config.yaml
num_hidden_layers: 8
hidden_size: 128
num_attention_heads: 4
num_key_value_heads: 1
head_dim: 32
intermediate_size: 512
vocab_size: 2048
hidden_act: "tanh_gelu"
norm: "rmsnorm"
norm_place: "pre"
norm_eps: 1e-05
positions: "rope"
rope_theta: 29500.0
rope_fraction: 0.75
qk_norm: true
attn_scale: 0.177
bias: "none"
tie_word_embeddings: true
parallel_block: false
extras: ["local attention windows", "value residuals", "skips across layers"]
init: "uniform"
init_std_qkv: 0.0557
init_std_o: 0.0
init_std_up: 0.0557
init_std_down: 0.0
optimizer: "muon"
learning_rate: 0.0104
lr_mult_down: 2.0
beta1: 0.9
lr_head: 0.00864
warmup_steps: 33
schedule: "wsd"
decay_fraction: 0.782
decay_shape: "cos"
final_lr_fraction: 0.02
batch_tokens: [16384, 32768, 49152]
max_seq_len: 2048
doc_mask: true
train_tokens: 124100000
max_steps: 4241
dataset: "wikipedia_en"
Each number is 200 + 40 x the weight over its row's rms, rounded and kept within 0 to 999. Layers, rows and columns count from 0. The size before them is the row's rms in percent of the matrix's.

# layer 2 MLP up, 512x128, rms 0.205, rows 157-211, columns 64-127
109,202,180,198,228,221,161,277,268,223,131,181,235,144,183,228,243,218,187,204,187,240,217,207,169,237,215,224,238,93,151,251,185,126,198,208,148,188,132,109,203,204,126,272,240,205,190,155,187,224,224,235,191,154,254,165,190,111,166,247,176,162,182,169,152
093,147,293,214,164,224,231,214,197,187,224,192,221,222,147,156,260,261,146,146,178,164,280,179,224,175,173,187,183,176,257,294,245,281,220,222,205,164,222,167,145,179,261,191,243,182,247,247,158,211,182,191,235,199,172,218,216,209,225,158,229,210,250,241,241
114,197,208,165,131,202,124,170,186,191,155,182,226,170,160,224,207,259,62,216,124,213,182,214,209,231,157,216,183,183,190,267,216,171,172,262,203,232,197,230,231,277,280,197,211,242,155,216,138,159,171,195,190,161,179,147,228,206,189,195,151,240,256,188,254
101,176,187,193,167,240,187,162,189,166,189,238,244,191,142,203,245,160,239,135,166,234,156,180,167,131,231,192,198,173,178,261,228,229,185,216,222,247,277,205,216,209,97,139,202,180,248,242,156,243,187,214,148,126,199,260,258,159,162,213,162,165,189,163,218
104,283,178,218,219,246,165,125,165,186,188,185,232,167,122,224,176,129,208,174,217,227,172,194,142,204,225,164,156,184,215,156,226,140,206,142,178,188,180,173,219,196,208,150,87,192,221,201,243,200,226,138,169,151,252,214,180,210,241,169,258,193,151,177,199
098,211,169,180,221,287,180,240,169,166,144,214,164,195,104,172,167,183,171,185,213,159,149,226,229,205,175,243,160,204,211,176,112,165,185,214,157,238,179,275,202,152,155,262,211,195,183,121,189,268,167,256,157,119,167,205,182,254,227,195,136,266,262,173,184
094,264,224,198,220,186,218,168,162,287,267,211,239,206,134,246,283,182,264,207,293,168,196,161,234,258,123,247,137,206,176,203,116,205,230,196,202,161,198,195,195,286,272,165,160,203,217,191,219,182,135,197,191,199,205,197,185,247,153,224,238,259,153,276,215
099,166,230,220,142,255,195,230,181,207,132,202,161,220,206,183,218,181,236,154,282,219,276,242,275,231,220,264,217,229,217,198,213,253,163,222,246,143,129,184,163,220,169,190,193,217,185,209,183,215,240,242,237,99,188,213,198,298,198,155,174,181,188,219,189
103,229,252,223,141,253,152,160,176,227,167,218,185,195,233,182,230,150,181,264,280,142,89,194,156,158,174,228,193,153,184,194,194,176,158,191,160,176,87,219,235,189,205,106,207,191,227,201,160,174,171,162,195,238,210,232,178,163,170,221,128,180,161,223,244
118,184,217,217,172,173,212,183,211,137,185,209,303,162,224,218,235,206,122,206,195,231,226,125,119,158,151,151,211,168,184,224,157,131,249,179,194,133,207,239,247,193,181,198,230,250,211,252,194,196,282,275,225,220,133,217,242,125,221,168,218,269,339,160,205
094,234,184,154,130,242,239,187,136,138,241,237,289,221,185,155,163,264,158,211,174,257,182,183,194,159,172,139,236,280,209,286,185,155,264,255,147,221,221,194,224,143,220,147,190,176,95,226,195,151,179,191,201,212,225,256,187,131,155,233,214,250,193,221,192
090,181,220,196,248,267,222,164,214,213,248,229,254,185,128,248,160,188,226,238,215,182,237,215,273,227,174,220,155,240,190,165,205,159,195,245,273,133,166,190,238,254,242,192,172,232,172,200,209,245,197,176,227,211,199,259,292,190,193,180,243,89,190,219,173
089,180,209,207,193,248,205,284,121,313,140,185,183,199,209,269,237,192,189,182,200,199,213,231,236,204,189,178,233,176,128,193,177,226,139,156,207,127,217,216,200,167,164,211,230,287,142,169,194,188,234,301,170,176,211,256,169,161,316,200,136,182,230,200,119
093,202,212,257,132,214,250,163,157,219,248,228,250,79,209,194,133,128,175,236,171,213,213,100,217,191,168,216,239,196,199,191,242,159,198,150,203,162,210,225,186,158,225,171,215,265,185,184,199,203,192,173,186,175,227,203,93,204,179,206,228,120,170,210,197
117,200,216,271,203,155,247,177,144,257,195,227,201,207,272,201,121,232,170,226,215,218,139,144,195,269,163,182,156,239,222,151,203,242,125,243,206,162,258,133,249,178,263,166,235,257,230,189,224,202,199,159,215,194,224,224,220,216,216,222,186,167,129,261,240
094,147,186,179,181,194,192,212,244,234,240,208,194,178,238,165,193,202,114,116,173,207,178,266,202,188,204,213,212,190,192,209,170,232,267,231,291,164,184,169,223,168,208,260,252,183,215,198,271,152,166,166,205,191,151,222,192,219,153,214,213,128,163,265,246
101,222,190,184,171,219,174,179,246,196,200,186,91,114,162,240,229,123,191,151,217,247,168,281,198,217,239,158,217,211,191,188,228,186,192,139,166,213,189,199,239,201,157,173,326,233,246,191,162,244,195,253,243,197,197,187,235,155,204,236,143,251,216,240,188
089,216,265,226,214,174,191,197,192,232,264,164,192,180,197,220,279,214,218,223,240,293,211,192,132,125,222,186,248,211,243,130,205,180,192,160,201,172,287,159,121,230,269,133,246,251,170,162,233,254,248,226,160,187,189,217,203,148,222,250,153,234,218,233,184
086,249,238,159,150,235,193,163,176,148,165,183,244,251,216,203,161,269,170,212,262,174,192,151,178,187,210,264,229,248,232,142,216,288,258,165,214,168,228,139,200,217,162,178,210,221,174,170,219,180,250,228,235,126,205,208,220,220,183,228,140,225,188,186,220
093,202,184,235,220,169,234,183,169,187,162,261,147,165,179,245,185,199,249,228,202,228,304,297,183,229,169,173,187,177,168,133,194,227,248,255,218,210,207,157,220,176,206,174,212,226,147,185,200,223,206,277,257,268,265,134,188,231,178,203,268,124,271,162,183
100,181,255,196,122,238,190,174,169,205,236,246,131,220,218,283,273,185,244,161,236,114,230,225,265,237,174,148,177,173,235,161,202,188,202,228,166,216,214,125,221,217,195,216,162,176,215,171,272,167,204,141,239,122,203,234,177,222,194,167,232,232,235,168,201
094,203,180,247,191,74,180,162,230,285,304,201,245,201,235,150,226,235,214,222,172,176,182,226,169,190,214,197,208,149,219,223,247,211,199,221,191,234,166,180,242,229,188,175,172,144,161,199,253,231,231,150,186,174,178,298,225,172,129,204,194,212,191,188,202
089,236,217,224,170,179,227,268,181,165,206,225,187,200,116,232,156,257,166,191,249,161,214,196,187,231,210,110,220,191,237,167,185,163,168,240,226,214,262,213,252,198,159,133,221,224,189,264,236,186,226,212,161,179,179,199,172,166,166,192,224,251,146,171,184
093,251,211,241,171,191,207,179,158,255,159,293,237,211,211,196,199,166,165,222,215,236,280,190,172,164,153,186,211,166,207,192,162,214,219,185,183,224,200,229,197,222,252,174,210,151,175,169,241,250,225,132,232,241,134,244,191,253,187,177,228,187,209,98,122
092,200,198,180,165,230,221,168,196,133,152,161,214,212,137,293,249,210,172,158,227,210,234,186,221,190,194,186,178,163,128,218,245,231,177,273,174,204,248,154,233,189,242,143,220,162,184,229,240,197,123,177,252,262,198,296,103,227,204,163,217,205,200,217,177
112,232,261,204,149,153,231,128,215,212,211,207,199,182,182,181,107,224,245,120,215,193,201,185,243,204,130,167,174,155,222,216,244,177,131,195,206,180,225,163,151,227,198,143,243,248,227,206,203,139,209,220,174,172,179,183,241,169,185,189,205,162,127,168,227
095,194,203,223,153,179,205,173,213,214,162,151,261,155,254,238,206,184,184,203,234,201,165,212,200,182,174,204,196,189,153,243,281,235,165,273,178,107,234,167,233,198,241,165,207,210,163,231,251,183,193,229,188,190,264,182,148,282,215,190,182,153,244,202,214
109,227,170,220,196,130,190,190,196,203,244,192,152,181,208,250,200,206,205,134,271,201,151,132,151,245,156,275,172,100,206,236,197,192,129,193,271,134,214,195,198,213,146,221,212,170,250,187,194,219,216,189,129,154,195,231,235,209,218,186,170,105,187,237,202
092,160,214,194,183,211,253,74,235,217,246,251,150,224,163,181,177,188,224,223,162,161,263,221,171,286,167,215,185,194,234,307,160,247,273,216,195,161,192,212,131,199,213,232,222,259,148,196,196,163,226,220,212,277,285,218,243,246,167,197,162,209,164,167,194
097,169,239,165,213,206,242,251,219,205,207,223,161,182,263,219,175,172,202,112,166,214,136,190,108,243,196,258,176,181,238,253,124,209,134,202,203,250,182,221,244,181,200,283,256,232,192,259,252,150,184,178,288,252,222,232,178,213,204,242,242,163,213,221,194
101,252,110,186,215,190,191,169,124,249,191,143,246,186,180,145,183,203,246,140,229,211,148,161,170,183,242,158,176,180,195,199,189,192,111,259,101,153,114,237,188,190,202,178,256,132,171,219,159,210,176,211,205,183,235,247,218,208,199,224,187,231,218,276,179
105,180,230,218,233,191,190,249,203,150,240,157,164,167,214,181,240,151,176,256,222,212,176,210,175,223,268,247,292,200,285,263,253,179,177,171,203,169,156,146,192,171,171,162,244,195,217,199,220,212,198,155,191,106,117,159,214,214,231,189,177,303,213,177,213
105,168,193,167,229,129,326,162,217,241,153,157,217,214,179,191,144,189,230,149,144,203,199,208,280,202,180,189,196,110,203,88,213,238,191,139,196,143,203,192,150,204,194,238,257,152,159,168,228,231,232,225,241,233,211,230,223,231,191,155,201,165,218,204,239
105,290,258,267,144,238,240,164,195,162,196,225,169,195,208,270,273,167,243,272,223,202,146,217,240,236,159,162,250,124,152,211,183,189,178,175,196,124,166,191,217,152,238,205,197,233,129,222,254,209,269,206,158,282,245,244,171,197,197,156,143,232,227,166,210
091,180,190,173,239,299,205,234,254,208,180,176,229,220,119,254,285,203,200,121,196,182,139,136,207,149,175,214,165,184,192,251,248,222,184,215,152,261,178,174,165,167,212,157,245,231,165,158,187,238,198,189,194,234,219,166,212,186,103,193,193,216,230,177,306
108,260,226,213,221,200,176,227,229,216,214,270,247,205,226,150,240,242,259,224,161,146,185,211,136,234,164,171,183,178,180,179,186,221,269,136,175,213,193,162,182,171,151,154,218,211,179,182,150,189,237,217,138,240,131,132,245,219,116,158,170,205,165,186,162
091,164,124,221,190,197,269,132,193,175,159,240,224,233,239,187,201,222,146,175,193,202,193,208,192,205,177,289,211,206,234,238,177,124,234,177,179,190,134,239,154,135,245,256,204,260,231,224,225,204,130,185,183,124,238,199,233,231,142,194,160,192,228,140,137
103,248,202,119,224,161,171,133,236,273,119,175,194,208,191,194,272,190,176,151,175,275,186,140,214,265,214,153,202,218,210,221,193,209,238,166,178,176,215,166,159,192,187,302,193,176,197,164,239,222,239,191,212,234,182,252,297,247,168,133,142,194,219,187,152
113,268,161,147,192,213,238,183,140,226,246,231,166,158,182,273,238,176,199,127,151,155,211,250,179,162,153,206,186,225,242,174,231,289,203,179,141,169,242,199,254,129,211,146,172,228,199,216,148,115,246,248,186,251,176,178,202,192,205,189,155,216,165,247,253
110,238,169,164,173,161,160,217,181,140,177,236,214,274,261,252,235,168,186,174,255,196,155,182,120,156,243,211,233,168,156,220,214,207,194,260,219,186,247,165,210,178,148,183,215,149,215,224,191,218,259,170,230,155,220,206,210,190,179,218,121,266,229,115,169
100,200,203,224,180,184,266,180,286,161,177,178,163,239,292,223,175,181,184,212,235,217,240,191,203,204,289,218,184,215,214,235,227,171,166,165,207,157,162,254,189,121,191,200,288,175,206,169,160,254,194,218,213,218,243,174,90,244,168,181,244,190,204,197,116
096,213,249,251,255,189,184,198,201,220,148,196,286,216,118,233,235,152,219,53,155,225,197,183,216,186,195,170,271,227,166,208,208,164,206,187,194,230,189,235,219,264,223,153,209,199,200,165,175,218,252,242,191,243,209,266,192,253,111,144,178,233,172,243,193
104,141,157,158,170,252,264,205,174,255,210,225,229,242,236,275,226,166,181,188,152,225,164,265,224,246,221,188,215,255,185,170,181,171,251,175,157,215,208,175,227,180,198,222,211,150,263,230,194,164,263,316,241,143,217,190,118,104,196,219,195,187,219,227,178
108,226,233,151,240,158,202,189,213,203,256,233,157,211,225,226,210,177,225,181,156,281,261,211,136,184,143,216,253,195,211,183,208,192,135,198,220,107,214,212,179,195,170,202,211,167,254,183,160,227,171,234,224,153,193,236,206,175,148,188,170,235,234,182,256
100,186,211,203,183,147,181,204,148,235,190,259,258,172,166,234,206,156,210,161,198,169,177,221,183,102,264,243,200,223,146,192,205,201,211,186,225,311,241,233,229,140,179,171,252,185,238,267,234,224,227,192,269,216,120,158,198,201,222,164,130,212,282,175,214
104,241,264,231,191,270,226,191,191,187,236,154,243,208,189,209,199,157,150,169,166,196,122,240,170,262,289,177,195,178,147,158,170,111,141,226,137,184,137,227,205,234,224,210,196,209,205,224,113,177,238,186,286,167,183,223,157,187,156,192,157,131,260,185,222
110,154,217,219,149,232,262,161,241,133,216,197,182,152,238,196,216,162,202,160,189,224,206,202,206,163,158,189,216,184,201,201,177,216,107,246,245,190,197,193,162,193,132,132,156,221,136,244,175,247,186,240,229,186,232,237,168,239,246,148,185,168,131,177,196
092,273,167,201,183,196,120,269,139,222,235,215,166,239,191,266,229,151,198,151,238,193,240,205,169,199,233,239,159,224,191,287,203,154,185,195,108,185,224,117,219,221,185,229,192,184,223,223,193,209,195,224,261,153,125,217,212,166,125,227,212,239,180,179,170
095,199,231,215,167,169,229,203,214,167,194,171,206,210,231,222,174,293,171,235,261,204,236,209,141,256,325,190,162,202,193,118,255,161,225,223,162,178,234,201,153,183,146,232,170,196,250,234,144,213,239,235,202,178,176,204,233,150,208,157,175,273,256,265,240
089,247,208,275,200,176,184,208,196,250,215,241,103,222,106,229,208,204,198,160,165,123,156,300,171,152,204,200,160,240,210,184,235,152,194,194,227,175,179,213,239,149,246,228,172,167,219,164,216,221,288,159,251,172,141,196,274,166,160,175,152,174,225,233,246
114,221,174,108,213,226,244,192,231,206,135,200,213,153,178,170,169,154,204,159,247,181,252,245,182,170,240,189,210,161,242,197,178,237,181,199,171,184,182,166,252,229,209,194,179,196,113,179,113,209,210,227,168,208,223,174,203,198,258,278,197,274,164,217,205
100,168,152,237,249,199,221,307,240,227,197,209,228,52,160,142,183,180,225,191,218,200,248,188,133,203,216,219,146,192,221,228,163,240,171,198,182,159,116,169,231,189,200,207,196,250,258,158,220,166,274,236,261,226,196,241,225,280,234,275,246,204,186,142,207
118,244,218,199,182,200,234,189,296,242,259,224,235,197,253,157,191,223,224,201,302,293,178,181,274,253,208,224,183,238,232,172,207,201,176,179,192,131,178,214,217,229,244,262,218,202,180,281,198,213,188,164,124,192,133,167,214,173,174,167,213,192,220,215,196
098,273,230,167,200,126,241,232,186,202,229,188,187,180,172,242,183,251,233,267,232,256,210,140,197,178,167,261,284,154,244,265,230,181,152,158,167,126,123,190,201,191,226,147,202,190,195,170,215,112,203,161,184,232,152,179,230,146,127,228,229,265,170,227,228
092,246,210,219,156,235,222,153,167,206,201,198,216,137,307,152,163,198,195,170,233,240,272,169,136,107,238,153,205,245,205,173,221,148,213,235,297,178,288,154,204,199,202,195,231,216,214,179,177,73,192,169,223,158,164,178,236,191,144,217,244,243,201,146,164
# layer 2 MLP down (transposed), 512x128, rms 0.208, rows 157-210, columns 64-127
118,232,205,198,192,251,185,245,214,265,233,213,233,139,204,139,314,220,221,180,160,309,223,176,254,186,199,170,178,203,198,182,209,185,197,202,168,166,157,160,143,161,156,193,179,230,226,203,222,121,289,202,230,258,177,282,198,235,174,144,166,210,186,189,251
093,203,170,167,183,164,209,203,248,97,206,292,229,270,185,282,215,187,217,196,172,162,243,156,183,199,273,210,198,191,188,201,217,185,213,164,237,167,246,174,269,195,181,202,173,184,150,198,224,209,131,109,242,212,162,261,192,102,160,234,240,202,208,142,153
109,161,195,164,224,180,127,208,267,242,249,165,281,223,246,285,214,130,241,202,237,221,287,184,207,152,179,229,137,192,135,166,206,212,228,185,185,198,139,210,162,171,212,190,150,185,231,212,249,177,153,148,220,191,221,216,152,155,186,190,212,178,236,255,166
106,134,210,197,226,247,237,190,158,184,143,200,154,183,168,214,215,209,208,135,218,207,138,183,182,215,185,178,182,215,170,291,268,186,196,197,200,186,150,117,213,186,158,209,184,145,209,198,178,280,243,188,173,179,154,195,229,160,169,198,128,186,123,253,261
105,163,213,102,135,238,146,243,87,206,112,164,195,235,242,106,188,250,190,221,229,168,97,182,207,200,172,193,227,250,195,260,222,239,214,236,189,182,214,194,189,247,254,137,185,221,245,175,234,216,260,177,226,207,248,161,227,202,220,150,219,177,220,182,197
100,229,204,201,230,139,191,202,172,252,212,199,194,240,172,192,195,211,243,201,221,187,215,135,216,209,247,223,188,202,249,243,193,198,186,155,182,199,178,227,211,209,185,144,101,205,167,205,208,176,172,172,186,193,266,213,136,252,197,259,146,181,186,264,226
100,165,200,213,144,228,255,179,137,223,210,165,220,210,242,166,265,250,189,147,168,269,203,249,196,122,149,151,253,173,205,199,187,171,200,257,197,223,162,200,260,141,169,204,258,195,245,257,234,191,258,195,250,250,166,148,158,193,239,216,187,187,196,121,241
106,207,266,221,231,233,197,238,268,216,193,205,151,181,201,271,200,116,167,198,259,182,198,215,231,231,233,191,159,198,209,150,214,180,220,232,214,177,173,214,107,181,215,181,205,292,230,211,198,201,166,182,164,167,174,131,238,218,150,151,246,208,222,211,242
104,218,220,185,173,234,231,121,175,225,244,194,247,168,183,216,291,178,209,225,213,223,163,188,170,199,213,166,219,241,268,174,159,161,121,118,191,210,288,159,178,213,205,182,187,220,230,183,171,215,144,275,279,204,206,238,242,176,179,213,204,224,198,149,233
106,97,248,145,137,202,228,165,138,167,201,213,168,208,226,192,237,256,190,259,189,235,320,154,211,143,210,203,173,216,200,169,209,169,152,137,203,192,268,145,208,156,169,173,176,167,162,211,178,107,214,158,186,236,160,206,170,134,141,172,254,206,218,188,182
094,175,243,205,175,177,157,182,172,177,261,240,198,155,246,198,207,283,297,172,285,214,206,161,221,176,207,199,154,131,158,224,85,227,188,248,161,184,253,210,193,243,234,168,208,175,304,248,156,240,180,282,187,130,261,142,220,222,141,304,256,238,166,251,170
094,211,191,161,236,200,146,196,154,223,188,63,302,248,237,189,170,258,249,179,184,185,163,159,163,191,121,97,215,148,255,137,185,254,153,151,195,207,220,109,248,125,170,162,249,168,257,203,174,198,200,222,202,207,231,155,251,226,268,252,195,189,250,201,212
090,258,162,201,214,177,157,215,251,218,229,244,178,187,214,226,199,193,222,245,194,223,249,194,204,194,240,187,167,248,228,200,192,221,242,194,166,356,206,198,192,146,211,210,248,188,227,203,190,190,117,183,213,222,192,203,210,305,131,216,197,174,82,232,258
078,255,179,160,261,201,227,204,238,177,116,251,183,220,228,204,240,205,195,206,245,249,226,192,222,124,154,209,186,177,198,253,160,249,136,220,168,216,181,158,202,255,136,309,222,145,216,253,232,214,171,225,207,260,170,202,268,229,231,160,191,275,234,246,232
101,200,244,156,244,217,182,246,263,210,195,198,225,195,249,172,210,205,162,213,221,201,214,208,205,149,218,156,242,169,214,156,186,139,214,199,246,148,167,195,300,191,177,194,235,179,194,173,232,256,271,252,181,210,179,236,210,175,197,179,217,164,246,256,199
098,256,138,189,186,255,152,291,168,228,263,200,204,242,57,191,206,202,163,275,174,168,264,240,168,170,275,161,221,233,213,184,164,205,197,150,190,200,220,194,103,227,161,130,220,209,192,220,199,142,134,225,216,220,185,184,152,157,249,227,180,265,198,210,138
109,200,191,171,177,190,187,229,183,206,249,233,251,179,197,274,263,166,108,170,225,178,246,200,196,171,236,196,211,276,179,239,276,183,182,150,194,120,248,206,177,238,221,189,241,154,137,150,217,144,193,234,215,241,222,215,255,222,266,184,224,204,217,191,167
088,195,184,169,255,137,239,138,87,202,155,202,203,223,202,192,184,289,281,192,163,203,200,188,231,258,206,135,162,158,179,240,182,263,207,186,179,219,142,125,233,99,172,205,244,248,256,211,184,143,246,181,262,210,136,119,188,204,232,235,185,217,224,221,167
078,262,255,121,227,202,249,241,214,204,219,179,231,190,162,229,207,165,146,129,195,251,230,194,203,153,186,229,162,207,233,251,226,181,135,228,138,281,261,212,272,208,227,254,220,157,286,203,220,152,203,243,236,230,212,226,225,197,194,231,208,263,115,242,243
097,228,246,244,261,238,156,201,211,146,196,124,200,202,124,184,227,229,200,125,197,207,127,150,154,201,243,215,248,222,192,165,163,197,247,105,185,185,211,257,267,149,243,215,287,264,173,179,235,231,169,213,240,169,204,185,267,176,192,188,266,266,202,235,276
104,234,159,222,226,193,188,225,206,195,196,185,193,169,237,208,275,174,159,241,217,178,203,182,172,240,243,174,218,172,207,241,210,235,149,201,236,90,197,212,224,178,188,183,235,178,153,167,160,173,209,288,185,118,265,184,180,171,166,182,205,158,168,152,172
096,212,213,272,212,192,148,244,244,177,147,194,216,194,158,252,230,190,239,179,250,185,176,212,205,82,160,191,177,278,198,262,193,220,203,192,224,130,219,128,43,163,262,208,217,153,216,157,185,204,241,181,156,196,255,143,182,176,207,193,129,216,202,175,208
091,206,233,177,180,159,161,185,208,214,97,210,164,191,151,255,115,190,196,195,259,177,181,215,142,188,183,154,219,233,259,144,255,178,185,170,207,244,238,200,254,146,218,152,176,201,161,248,253,276,189,105,218,177,145,266,212,214,223,161,224,206,188,183,197
096,201,190,162,182,205,224,260,231,170,244,262,194,175,159,230,159,189,315,244,195,158,275,271,264,170,238,178,192,227,159,141,199,184,149,220,192,191,204,200,136,167,152,172,295,143,194,267,166,153,198,144,191,181,127,208,198,191,247,176,182,239,190,156,219
096,190,160,165,194,134,284,183,218,241,140,214,208,214,227,78,201,226,272,216,133,216,215,186,219,198,169,233,233,217,221,173,212,179,178,184,206,175,221,263,154,165,200,207,151,202,159,245,183,273,214,172,220,241,273,200,183,167,211,174,239,176,212,222,234
096,274,212,237,286,186,166,222,238,181,208,131,175,164,141,182,238,243,203,137,108,237,166,132,234,189,204,239,250,234,268,197,215,196,223,195,231,253,196,231,247,136,166,197,181,191,193,181,149,161,231,123,228,123,181,178,227,154,184,207,176,187,147,191,233
089,194,197,174,182,153,246,112,156,144,199,196,268,185,165,211,283,202,188,184,176,227,226,136,194,192,185,224,158,220,230,187,163,226,228,152,229,247,181,195,212,155,131,211,170,194,203,192,203,153,192,207,149,199,178,180,232,164,253,156,163,189,281,162,159
107,284,248,233,258,176,191,177,154,249,269,107,207,251,143,219,124,220,221,206,157,164,150,164,196,166,223,237,150,188,238,174,131,250,194,259,108,306,140,183,166,177,212,193,161,202,234,136,272,174,218,211,245,159,181,196,204,182,151,264,229,176,152,194,225
094,216,220,213,236,202,187,193,214,207,123,172,253,190,235,182,196,193,223,130,210,197,118,158,214,103,179,107,221,161,195,123,222,170,208,226,163,162,215,179,225,130,241,250,173,177,143,214,282,103,188,157,234,224,157,269,279,210,144,139,325,214,156,180,214
096,253,152,188,202,189,134,243,200,233,210,227,205,146,185,186,219,256,120,210,189,191,238,193,250,149,237,206,203,233,238,145,203,119,221,161,190,282,256,229,168,150,228,204,146,186,224,152,242,202,198,180,210,236,195,199,161,195,209,184,208,176,105,174,125
122,171,130,210,202,182,199,200,224,240,226,191,248,222,243,170,112,169,290,215,172,233,191,162,168,167,196,170,194,220,185,206,206,208,147,265,198,136,171,246,163,210,197,141,217,199,177,193,198,175,160,101,232,239,233,176,216,192,232,255,327,219,196,230,191
104,147,91,258,175,217,155,213,232,198,200,228,306,207,218,101,312,232,196,142,249,192,203,271,164,193,229,217,194,184,182,209,182,229,200,116,207,110,198,170,180,179,159,191,220,291,234,214,161,212,207,176,208,260,197,147,164,216,218,202,127,150,216,141,181
102,205,210,201,243,215,126,180,213,156,137,207,155,170,238,117,278,164,280,207,200,241,198,243,253,212,173,183,238,218,211,236,235,134,197,232,181,169,201,207,241,171,270,155,169,127,220,250,210,215,230,137,156,171,173,237,104,121,137,208,162,192,183,188,243
106,143,221,179,193,168,165,188,201,155,241,221,273,188,175,172,216,169,236,204,235,279,201,152,202,144,163,253,158,165,113,202,170,96,205,234,112,189,151,222,190,217,222,222,217,209,214,261,206,171,181,196,292,196,254,183,155,206,212,198,189,190,71,188,178
092,203,178,140,253,250,202,144,137,179,181,207,272,230,234,248,177,277,209,191,238,247,242,179,180,146,99,205,117,204,228,210,190,208,178,227,118,212,192,151,200,234,115,269,249,140,258,173,264,222,143,133,248,202,156,201,233,229,193,190,189,164,195,278,203
096,179,218,213,250,211,168,236,193,129,154,180,270,168,137,139,236,157,142,219,150,201,207,128,220,222,255,167,261,208,156,147,177,200,159,205,157,152,246,212,189,214,212,187,155,201,295,260,166,147,246,149,225,172,178,149,192,210,250,217,186,178,196,226,232
089,184,204,151,191,210,261,173,149,211,199,248,198,214,229,221,225,180,198,193,246,177,187,207,206,224,186,88,203,212,176,167,213,230,170,191,193,188,233,215,208,214,176,242,288,208,124,139,205,273,206,142,177,237,194,174,184,208,205,249,308,256,91,253,177
097,140,232,209,196,227,280,190,230,208,181,213,201,212,169,200,225,225,225,175,220,243,186,280,231,214,184,196,228,245,219,189,254,147,255,118,229,143,96,208,235,208,236,261,144,183,162,231,175,272,183,158,199,255,170,246,148,209,132,184,190,242,213,169,160
120,178,124,207,165,141,185,217,175,164,266,176,147,217,203,249,209,231,221,187,172,199,278,158,180,156,192,227,240,207,192,241,185,284,258,185,136,219,247,256,296,178,245,170,166,196,193,193,187,136,178,309,210,180,193,122,169,231,187,230,235,140,228,217,240
106,213,217,181,247,238,170,263,185,227,173,211,254,144,214,190,177,175,213,200,238,150,163,212,199,104,212,123,172,183,197,173,198,123,216,182,195,262,219,204,178,130,208,302,152,233,165,211,122,281,200,198,269,209,167,203,200,206,240,257,230,164,137,159,179
094,226,176,224,313,224,117,291,141,117,201,164,254,136,211,164,176,169,267,244,215,167,178,203,191,187,177,144,234,237,206,208,172,221,247,231,217,241,185,202,168,244,202,242,162,158,218,224,167,171,169,205,134,180,165,199,132,213,235,197,200,206,214,232,241
095,216,203,255,199,177,157,198,241,198,174,151,211,245,244,200,285,126,207,223,151,147,203,216,160,295,161,206,157,199,166,225,192,209,151,227,216,285,156,194,245,165,212,164,161,225,147,187,174,154,191,184,282,290,231,190,148,172,194,248,188,202,209,241,175
105,207,196,209,269,246,224,235,139,142,171,205,243,123,211,238,282,187,226,200,188,261,205,226,151,289,156,219,217,164,199,207,203,253,297,146,250,263,197,197,203,228,175,205,121,197,149,193,165,208,168,217,170,238,188,183,191,230,223,155,192,123,200,226,230
102,209,180,181,150,208,147,188,195,187,284,231,212,222,236,213,190,118,164,178,194,172,218,200,257,172,244,182,231,189,212,202,169,259,163,185,213,292,127,202,247,222,276,220,219,218,253,273,214,92,252,88,161,311,202,186,195,190,153,219,192,189,124,200,199
098,203,212,223,237,169,194,219,159,176,205,116,95,191,239,179,252,224,254,138,221,197,143,161,188,267,253,207,232,203,192,142,122,227,208,184,228,184,215,126,201,133,167,183,205,212,241,150,174,177,257,228,152,219,202,165,203,243,189,215,273,145,193,190,221
098,226,202,254,171,181,174,202,224,212,235,239,109,263,198,222,226,207,186,158,209,205,165,191,129,166,110,206,147,250,217,175,156,211,202,212,198,128,217,201,220,216,264,207,157,228,249,201,212,154,192,276,221,217,225,165,172,274,259,218,172,212,145,190,280
105,261,261,304,233,177,100,215,164,187,266,200,221,189,218,175,171,198,144,177,124,223,182,212,226,148,226,136,180,205,124,153,214,150,240,166,270,204,195,259,198,184,128,177,187,144,232,166,172,254,235,247,165,193,230,231,233,241,324,173,175,178,247,188,210
107,118,174,190,243,207,256,184,197,235,126,188,156,271,219,185,152,221,209,257,230,122,187,191,287,222,205,198,172,204,180,197,196,223,144,150,207,198,131,229,219,130,229,207,171,221,131,233,159,267,141,145,210,130,185,178,168,245,141,161,185,256,156,228,209
111,141,195,109,222,177,235,250,214,205,265,213,195,204,247,203,174,267,219,117,216,181,284,255,228,200,221,252,261,208,263,237,169,246,199,206,183,269,172,221,190,202,187,231,166,184,243,193,229,232,231,210,178,264,162,205,260,203,304,212,222,194,176,258,232
089,181,221,255,219,238,210,241,233,135,212,152,182,175,220,270,219,163,190,270,264,197,214,208,250,194,221,185,190,206,211,279,169,232,162,204,255,255,150,208,196,202,181,153,200,194,189,233,185,214,237,243,120,205,206,230,182,168,281,202,218,282,159,222,155
110,149,225,122,158,213,193,174,229,182,281,230,252,119,178,204,243,183,206,190,230,149,167,187,244,185,220,213,221,271,160,232,202,180,208,209,193,204,184,217,277,143,172,191,213,185,221,183,166,198,226,252,231,256,206,156,158,284,220,182,129,215,221,198,205
101,173,199,199,128,263,198,245,147,191,189,178,182,202,243,195,259,172,228,164,259,154,178,297,242,157,192,171,144,159,176,280,198,297,232,239,202,194,235,187,270,151,162,183,131,167,190,217,193,119,212,148,179,231,199,193,150,238,261,229,197,152,183,185,191
112,241,204,198,195,223,135,256,315,178,179,219,255,192,51,201,247,135,149,179,145,179,198,131,235,214,198,158,171,151,173,202,199,184,240,213,214,196,154,231,248,161,214,189,166,191,250,171,253,204,250,161,213,234,252,144,173,204,197,230,233,158,163,242,138
096,163,142,177,198,247,176,236,203,165,234,267,182,201,262,228,234,252,218,205,266,200,148,209,251,107,210,177,169,209,143,170,160,136,195,221,160,169,184,186,186,179,187,187,191,208,204,220,194,174,190,249,161,160,177,218,162,180,181,249,133,147,208,175,202